From a checkpoint of a small transformer trained on Wikipedia.
Size: 8 layers, vocabulary 2048.
Each number is 128 + 24 x the weight over the matrix's rms, rounded and kept within 0 to 255. Layers, rows and columns count from 0. Numbers have three digits each.

# layer 2 attention query, 192x192, rms 0.0895, rows 83-95,114-127, columns 64-127
157099147132117082151139134151123120150123125134119119132119141108120122117134112154134097111118145144137075183123134113111133153104119137146152103159143129115124116138126123159174148140079145
161153097147102143085095167138161130156111102136170126071102134130121135118155161153166190143082130102153137093131145168112129120138130155123115148123115133109124111133108141149078086141158114
152125142107123106127147110134164158100102156121130147124173140133099098104129121102109102100131120128145110160148119118140162189149126144113146106120152105118137157163140106132170120170108151
110125147121145131122135103104137149145105091133078202090116147119130116101111147136151156095121111135155154151139088120153088123143138089140115135146178129104128153152173146164156109116116143
104109159098130071136120148124140153103138102134087147136159108130139114087131145143110124120136115140141129111163133149158093107111073122158138143148125099082120163136130139115141167173126159
145170090095118157082123154108139106161157153148143074120118121139136113145087142113144125129132129137103130071085125172064168121093128119095131130109095120157144120123118145120077087154116132
109119126109103169159164155148095126111154119122144136101126096116106132125124101106120184103079114114127156105147073106155141102088128144118136110156164169160174116122161135110123141102116152
145136130125155134130081119075142155105085117120117128126163114124131145149170138107110096098102103096122143143109108160108113090192128144131146129160125126154133147101125090120088122105139154
088154135098125121094096137105144106088080126118127084124089174180111116134121135136119124158137083129144140126112142148087102114082086186128139142112132074117068150128115131122095168110119096
150123142148110108110151130133096152179112075109176145128122171179146128111089101158085134147125123166058135103112119112079154104131085146146086109095126130137110137127147114115150122103100136
141139106127172121177141159131133095142123110132138122139163138133157111140137164108144143103146127129122134162112145154155101172131106120127129144194083108122134083124107184144130128130172148
088106146089081143143152137144090107131150100084112128106132121117079153119110131072062127104125135131178173099150140109093123133140151134100161085131194133133125127142167122126128111119150130
107108165119142129117142094144099080130137122104117145124105123099146109111134127150131117121099109128182117091087134148120105135177128130092144118120132176141119099162119179149111144145153119
115136109144127111135110135098134142131098118144117152117135137170141152144111119163133107096139133129102125103170118123093160125130129130134126162150136132149117108107138102174122167133104144
143097123098124114125135133127146123121091127127122142180157147123149137098131084148153098140100101111149120135141133142137113147112131139128124145161125155101126087140112115125188145130166129
115121162155128140175144137140119157162145117126138138118099092149129149176068166110099117118106121120150134137128102127138184151143139156126172166095158155156147136125133082174116105099141133
150114159100097111128133111109102133118095129139113137127170080071154120136117097106155107086183120099175129152137141105138144157134140123106156150126109146098102128141122109168140125119136142
112110132167129137136126135113169123134118133142096155151118107083118102116133163133109136144142180137148143127173154109138112133149175122116132134113135106120108120138150148164174130123137122
101078150141154124087115132120122128115093140134088170149171117142157099111139172148128116134104164098132146125115100122144119160096120116162136124129130121131139123155098171113135139129126125
152140117099126170068151142138084152147163083114150136153146102129114154145117076115131149112142116108149125139114096107119128109076106101020165106144080178134137105099155157191075115119112167
105133109148173115155097155145158109122123087138142160111144141099104115120133149099141118120109086158109094090110072120163148110120116113160115124137119143154134132169137184095103112142128168
152157132118129158122116101076102113139151148100139139170124127105111143150098144113090122148130153141135125122134141150088129078134136131156118143133161098129141146125099148135124088115136110
095137114130088084145154131136125145135163130149137146127086124119111118079115108111119130110142088096149140071132167126107111137115146155120193133147149149132114149133106133105144146129108163
116134154153115107158184133107127140132113148115127134146122096117116153115119139138111106146124150117089135159135131109086127107138131092140100104129108097146098122095155125138151111065121155
127141160158108152126151105177128127129108094127119113123119142156121116134126119117105189133119101094110126134161084159152094094135111082139104154151149151152153130164126135137117115161104125
128099121081100121112135168125108200112126135096129136126103106126117160128168115102103120100112076100125133156103123069106177126095139154152145127140151164139169127103125133137084133129119129
119137166136173122125155111167143134057086099139128158138146114100097129126111110106128138128139129145143127143131157100133108141157123107127109132136165098138115100101139130151202148136108121
# layer 2 attention key, 96x192, rms 0.0912, rows 50-63, columns 64-127
133108115100089104117110127169107123148118124138132107130109132107125105127133142131134101105124124127129152147106092115123142167151124129141099135146131112124114113125138114116115134154155104
143163098145116134155124116112139115120121128135104104116126112138109118153135110123112111137130119124138134107117095119155119155120118112145114157114127078139148127117120118121098130132106131
094122143146145126082134127119107139125119125094169146135136103125151131107150137128137135134100162166120099118140130114169154117123144101130098104135130098149120113103117134107162135171134109
135159137149116148100101150134155074165143159103145092124133111102127125147122116125098161116166120111189151134117098154123134122150114141123134170128152103114105128076138126156171114106118124
155139144110124128137153148128114150109135127141128088143137113131106112100120133136115133117093117116131132108101128150126100114100126119130130085086119132133157137098164109093076117158135129
106136087162087179129192147112134135120137152139081116145109108117104130147145158155127127172097121141141082149145133142166122155164124104165146122139130129148098168105105131120136139088113141
107124082155133122151153159103135128109142115131144107114111118100078066124139160145110144161137109137132161163115131148147097123086107157103117130145148093137104142127144127091121125128115129
097157138154126122175128157120124163112114142116103079139153123141113148149102068119126147123157155097124141091121115110120098144159126144108135106110102109141128142130141125108132116142152119
144158097158085147130118102134149126152134128111104166108122108119112114104121136121123112091133152152123140094098139112135121083165112119167126141137100082133119116120104096120110145124098159
146132126133101120122122125109118144118139133149091131131128146085118141185110090164131113134164095091134099117148112147147146135143113102157150122122153153108111128146151151124142132151117162
129123123151123104118108122125136143148124130111133122114181100118092162155120171124135145106178126111142106081138145135153140177140132100104170163099120131140064107136084091087119170148136122
115132112127096150131121169135126157160119162107128079168147107165097157080134131121117140105128126120114114153135125154107135097153138137126131134123172126155152141086142177124130117120147076
141140159171150076157116128182153130137135091093120146073105078108146093120097146126162108157089117147126083132078122107144137128116114082190133151142120144124151123113110137104106125142173104
135146143139141152128147161109125130124122138149150179129123119131119135167169121141141131116135127141141092140135122133096115107151153100112149123082107127153140138114140154099145123067158133
# layer 2 attention value, 96x192, rms 0.0814, rows 32-51, columns 64-127
126176158094103121130115157081134118106124137149083106116115127142101110079142164165116142108154142136105162128137122127110085119151099129153136133090132080143133133111134187133135114153079125
108083128093128104129135131130143159130151112087143153109142137114130143117126111124130136148149088158136128102109132135137131150144116131113106161096122118127140151136117149145141102119126118
136160127108155138149131150109101195132143134106151167126099145164147132131131118151109104131130135121123114102081124121143147116149116145100113141134126151111116106126180128125163148118102149
114084127112143120138138170138147123154157116090143109117106142115122132128153109117172114163115087095134094132115181129123112087142109169150117136153132129135113126125124156133144144096142126
124102113177100137156101118105133125142148121131139124125111143096138113110102139126124074129176137091133148140124120112103148138114129173149101152098121132133113140098149127147161138130112119
108141101139161141135132149106102144093098138138111139173146107130128111120152138136162168150133126137124145111131135120117136137096111154178137101146100137139127158121132128151140120124147130
135104078118105143095146124161107118155108137154129137119124133113139155102138173117153113108131130148110111141167114138150137121140132136154117129130146127117121127150133102143112093139137146
085112153121099142160137102111154112155153155132151108120132130187155114161147121143109161086103092102175138150137137108127127136101143107152151127128134128129158110079144124126132077133111106
183125163112141143107119122131116126127106134179137140123143125140107137172143105128140119102139142127149126118171140144113081137102151140116111134099143134134129105117132081128115080125107129
165137107160101105135106094129085131088116126110162129139123120110077088149153144148082126144155099125084128137111107137136125060117082121099137147149131156124141128119126065138100127083149137
126127137101135135160149127155139146149151140129140153127082167124146135130143147099162122112143128151109149144120129161111146112122150161119143149165130145124167124085091134098150108148092149
119118104111118181131114115107117090122114106158119121146155128129148155117152132120130098099122105076144115138109100165112159114124106103060141136114110143105146106156146159129134143102109140
118100187107148129154128120132120143094162127133104110091126153132116121122129091142136125128177120125132130118132100092112143126110132159142131133146140139109117103105115124126089146102169135
081082149094205063116095180108098117109149091114111132115135092100105126081116136122102146111147104114157140130114111116156140139087117126130139140158145167113120120151148145146106111105107154
157162084141112122158130109125106098144156121151125125150121180140170121098152117123106158153137097139110097150105151126129102124129073137146144144139113152125127121109130161117143163088064144
115124128122082123154125124130104149110134141118130155172160146119111151106168131120118120147106109126075141107115113152127149093123106141116148104100114141121109152104134152096171140130127148
118112107142099135151126153137142147154137127150142133127112133154108114138169113142096117119107143112115118134122103170126113125114145174145074091155142130143184153127160146107159124173154127
107106107122127109128160184124111125126120127087116136129120111141109148067126104094087141124130145112149107131128136143107136109147112177113099135165167131126141086127114154125127115075110152
124137156155153141142140101139140121113106130143156153162118144138093142157132158115170121145126163124166133131125161126138119108115141125151108124157117107123151095147135136140142125114135104
128121133148159124122130098114100134182165140132092113157159175125110112108147109095097142133115140138159120118098118110116117166125124111119125129126145135149134107128131120099142143104121120
# layer 2 attention output (transposed), 192x192, rms 0.197, rows 64-83,96-114, columns 64-127
110090109112107156107167137128058105077124146127108150136052060127169131116119109097133138128099124167113132110120175113099132136148129152112170105152148135111148080122151089125097119115146127
105141101148100161122133077153116153153124119120122120149098116159127150116145117097138112144144130147153125128191098124109145128145173154088113103104086123103164086131154133147127158146122160
167079125126123146121148168140112097115086139107125102146125121138137141127106096106138112142096177139114173149066161135145161117131181117170122185111125110133156082082145125131095121155135138
143125037151129183104065114136131058121120128159147131089117130129128126163121149117096160125146087154125118144129123155141120131111130135114125122137132152111174130138125108149109117129123134
127133119152135153154179102116159105116106136145156146153128133112112132128113110141124119152121123125141126119175088146125144121123143171066132167122112153081174118143120086117163151130137159
130145116090152109127096175139124097185144201176156124103114151162149119121138109120089145111140154109121086134175129145147124146110088092132162135139135130118137097167110117118189160137103140
135145142123168153127078110146149133120155109130115077142168113128150120127189129095103084116109116108113133134122113143138104147126113141134120112122129139091120117126116158115145155131130092
127120123164119147119118116161156123125097123131134142122106137101110116121107109093151090121159162131109133091144135114140220144101109085134147141134130107186144117112127104148123145120129104
096109116173120103094106139086111149107113110166099115176146158093147150146142173132127118111154118125150113089126152131152076103140102071079129116167157129139092144132131103136108092142138133
151164123105132108170132117073113133122147126130098136122111110152152115115115145142154102115098086055075121136125114165155070100125136140088086109135136133132143103126166127104124142117149114
109094133197135104131136116146118120147089145091184129164126120115157085169110133164115094150160126111110099145089168134161148110128146100129142113095106122171109124104150161181151143137192095
155087069107124132157102140141105151175150192102149105142081112184129163125118132103131135158165093126115136109125117168096070140071134133112140151120081096114128105117129120110140103135117142
127124115113114125104093142171136100168127129151109087134140137092125119160122152097133149120130165149149089165122105129105132067136133139135166098117090086149120132158115118172112118122169120
119095151088137101122132072116124130101140163127128110130123161145101111139155125126114106100123128119132172092166152130104160100099100106153123156127141112114189110156122131112126116137129160
116122124165169138145067112139099152178139149076144149116115128153110136100122143146134088149145123151131173134136101110099185115167165110175097136107147113113143151078125152147050134174158109
091106156129110130117127096111107159164113144130152145134110146157161102098119128076129103099114128112127120138192085101124076134107135145132173126110139119093128176135117073085133138134131140
124111079155125102128138128127159121126156132098152115126071116153074075144140071128110128130141128143170108165129167129106108123105115129138175097111096104165126113146150124111148094129119149
121110105121134129133143153110082086124084133137129141081108101136113140118141124160086157147099125098128162135149167142119148147104172136128163166139144095155123102112102109108094127159114131
116103095142132103113102141085137141159187131117140135105124147126117170122146133154157132151117152158166118125146173135129093139119137136130076131148150144129099106151148166092117115102086103
119144082170134130108076131127127139102099095056125125146097106153150150161124098160095114113148099163116107130132098100119093122112105115140105148146098064111098127119106128141140099129136104
162126140161139136135125186147165162171139151144140127110126153147138131119092117122142107111128114136119108111108130156125155139124154170181115139162149096181117083106110134132129152161107103
153094132095124112134106149086124088130160136126140132120148144134156112121163161151092160107169165115142159154118145164138106118092119073118110123122107095134130156155099117117098077117140108
094145119131147095140134112156104132157146127127133131138103154106115073130155137094142144129140131142097132082132108108128127133141107093117122081120127128125115167184086148133098114161151124
137166142114126145134101140100101106141154141122125094141114121142128089089112136113160096157171169147126185105140131169136179101142122125115127114079136087124105112084130115138133159127149128
136100156100168108105068118146130122125146138123104104130124100129136089118137155121163120143121105123122106149110099108130153147185137134147136108082133111143091111117150127161126139129133108
130149129165082134079137102117098122136121141129141097095107091102099106131144126085115138121122140167152129116106116112100134120161122175127080112119143152145115144128143157130108122091133150
135163087139106091135119125111136100113144145148103111126111133147126172139086136172116116117120103102153125129137120080140087097142137137111138133132137114127152145114146095089120118138122143
129142116121089151135124128144148147078160152093100129113179121141173133111150117116134128115110106114133133101141123154098089121131129197136114140110157126124082138106155149108179156088135148
065087151111115105185148166132151108133135110126055148116113133153110138114130055119129129169093141128117149150145129088123133166138103128115099120116135117161125196141137187112123128154135104
122105144130132139132110111133198155136087159158110150085190146138116111135158117113157155118116135124107092099124131087109157151105136085170135124111125132131121155182142136134149143156139106
130125141099115156111118102080099130106131137161122127122142124126097103154171105137145133119132142152156149060162103142109171084119140104110124157125140181142135142108123118107085119122170123
139118148101084151129170100110097090076115049109073153114144126147173099131153112148090108100069133135170159130133181140105153134112102189169136113155188128114096163126112122160115156087143120
129140123131110127122139136099141131081145131111092186133136090135122123126168086116125133117076149167101141110165137174089148116136098118141119087121105166126121148131110093094118144167131103
116098082124117119117115163158118116164048116115186146163144107148127138173124106160089128144152086097160128160145067140142137110204153139092113137128104114092173140150133086126107100124101128
106129135119090122111145126121133099153096128136158125095155090153171153153088146101147145122122132102144112111076151148136135132111099160134157140074132149137130101122151131120155134123122154
143147126117147115145154117123097132124119151111120114118135137127102136067158119169136134150152130110108134134039137110088157105121143098121141128118109181159144148143118119109102111120120142
109143170115091131128116120112123088138116139147113144132145120097139117144109190091130143099130150124113155140132115102160126168172168128111137121118113133105140130153139067118127118118119142
133144162074089099115099149083150104120161115081119107134110137129105116130175082154145123122101106102138084129162121091111145088133140142157133115098101180119153126116122118127113125115117118
101169124125106118144108133144092121125093128110138131135084134177146115119106101130085139140151087105131117092141094131112133135090099139126156121157135097156132095114110129129122113183126141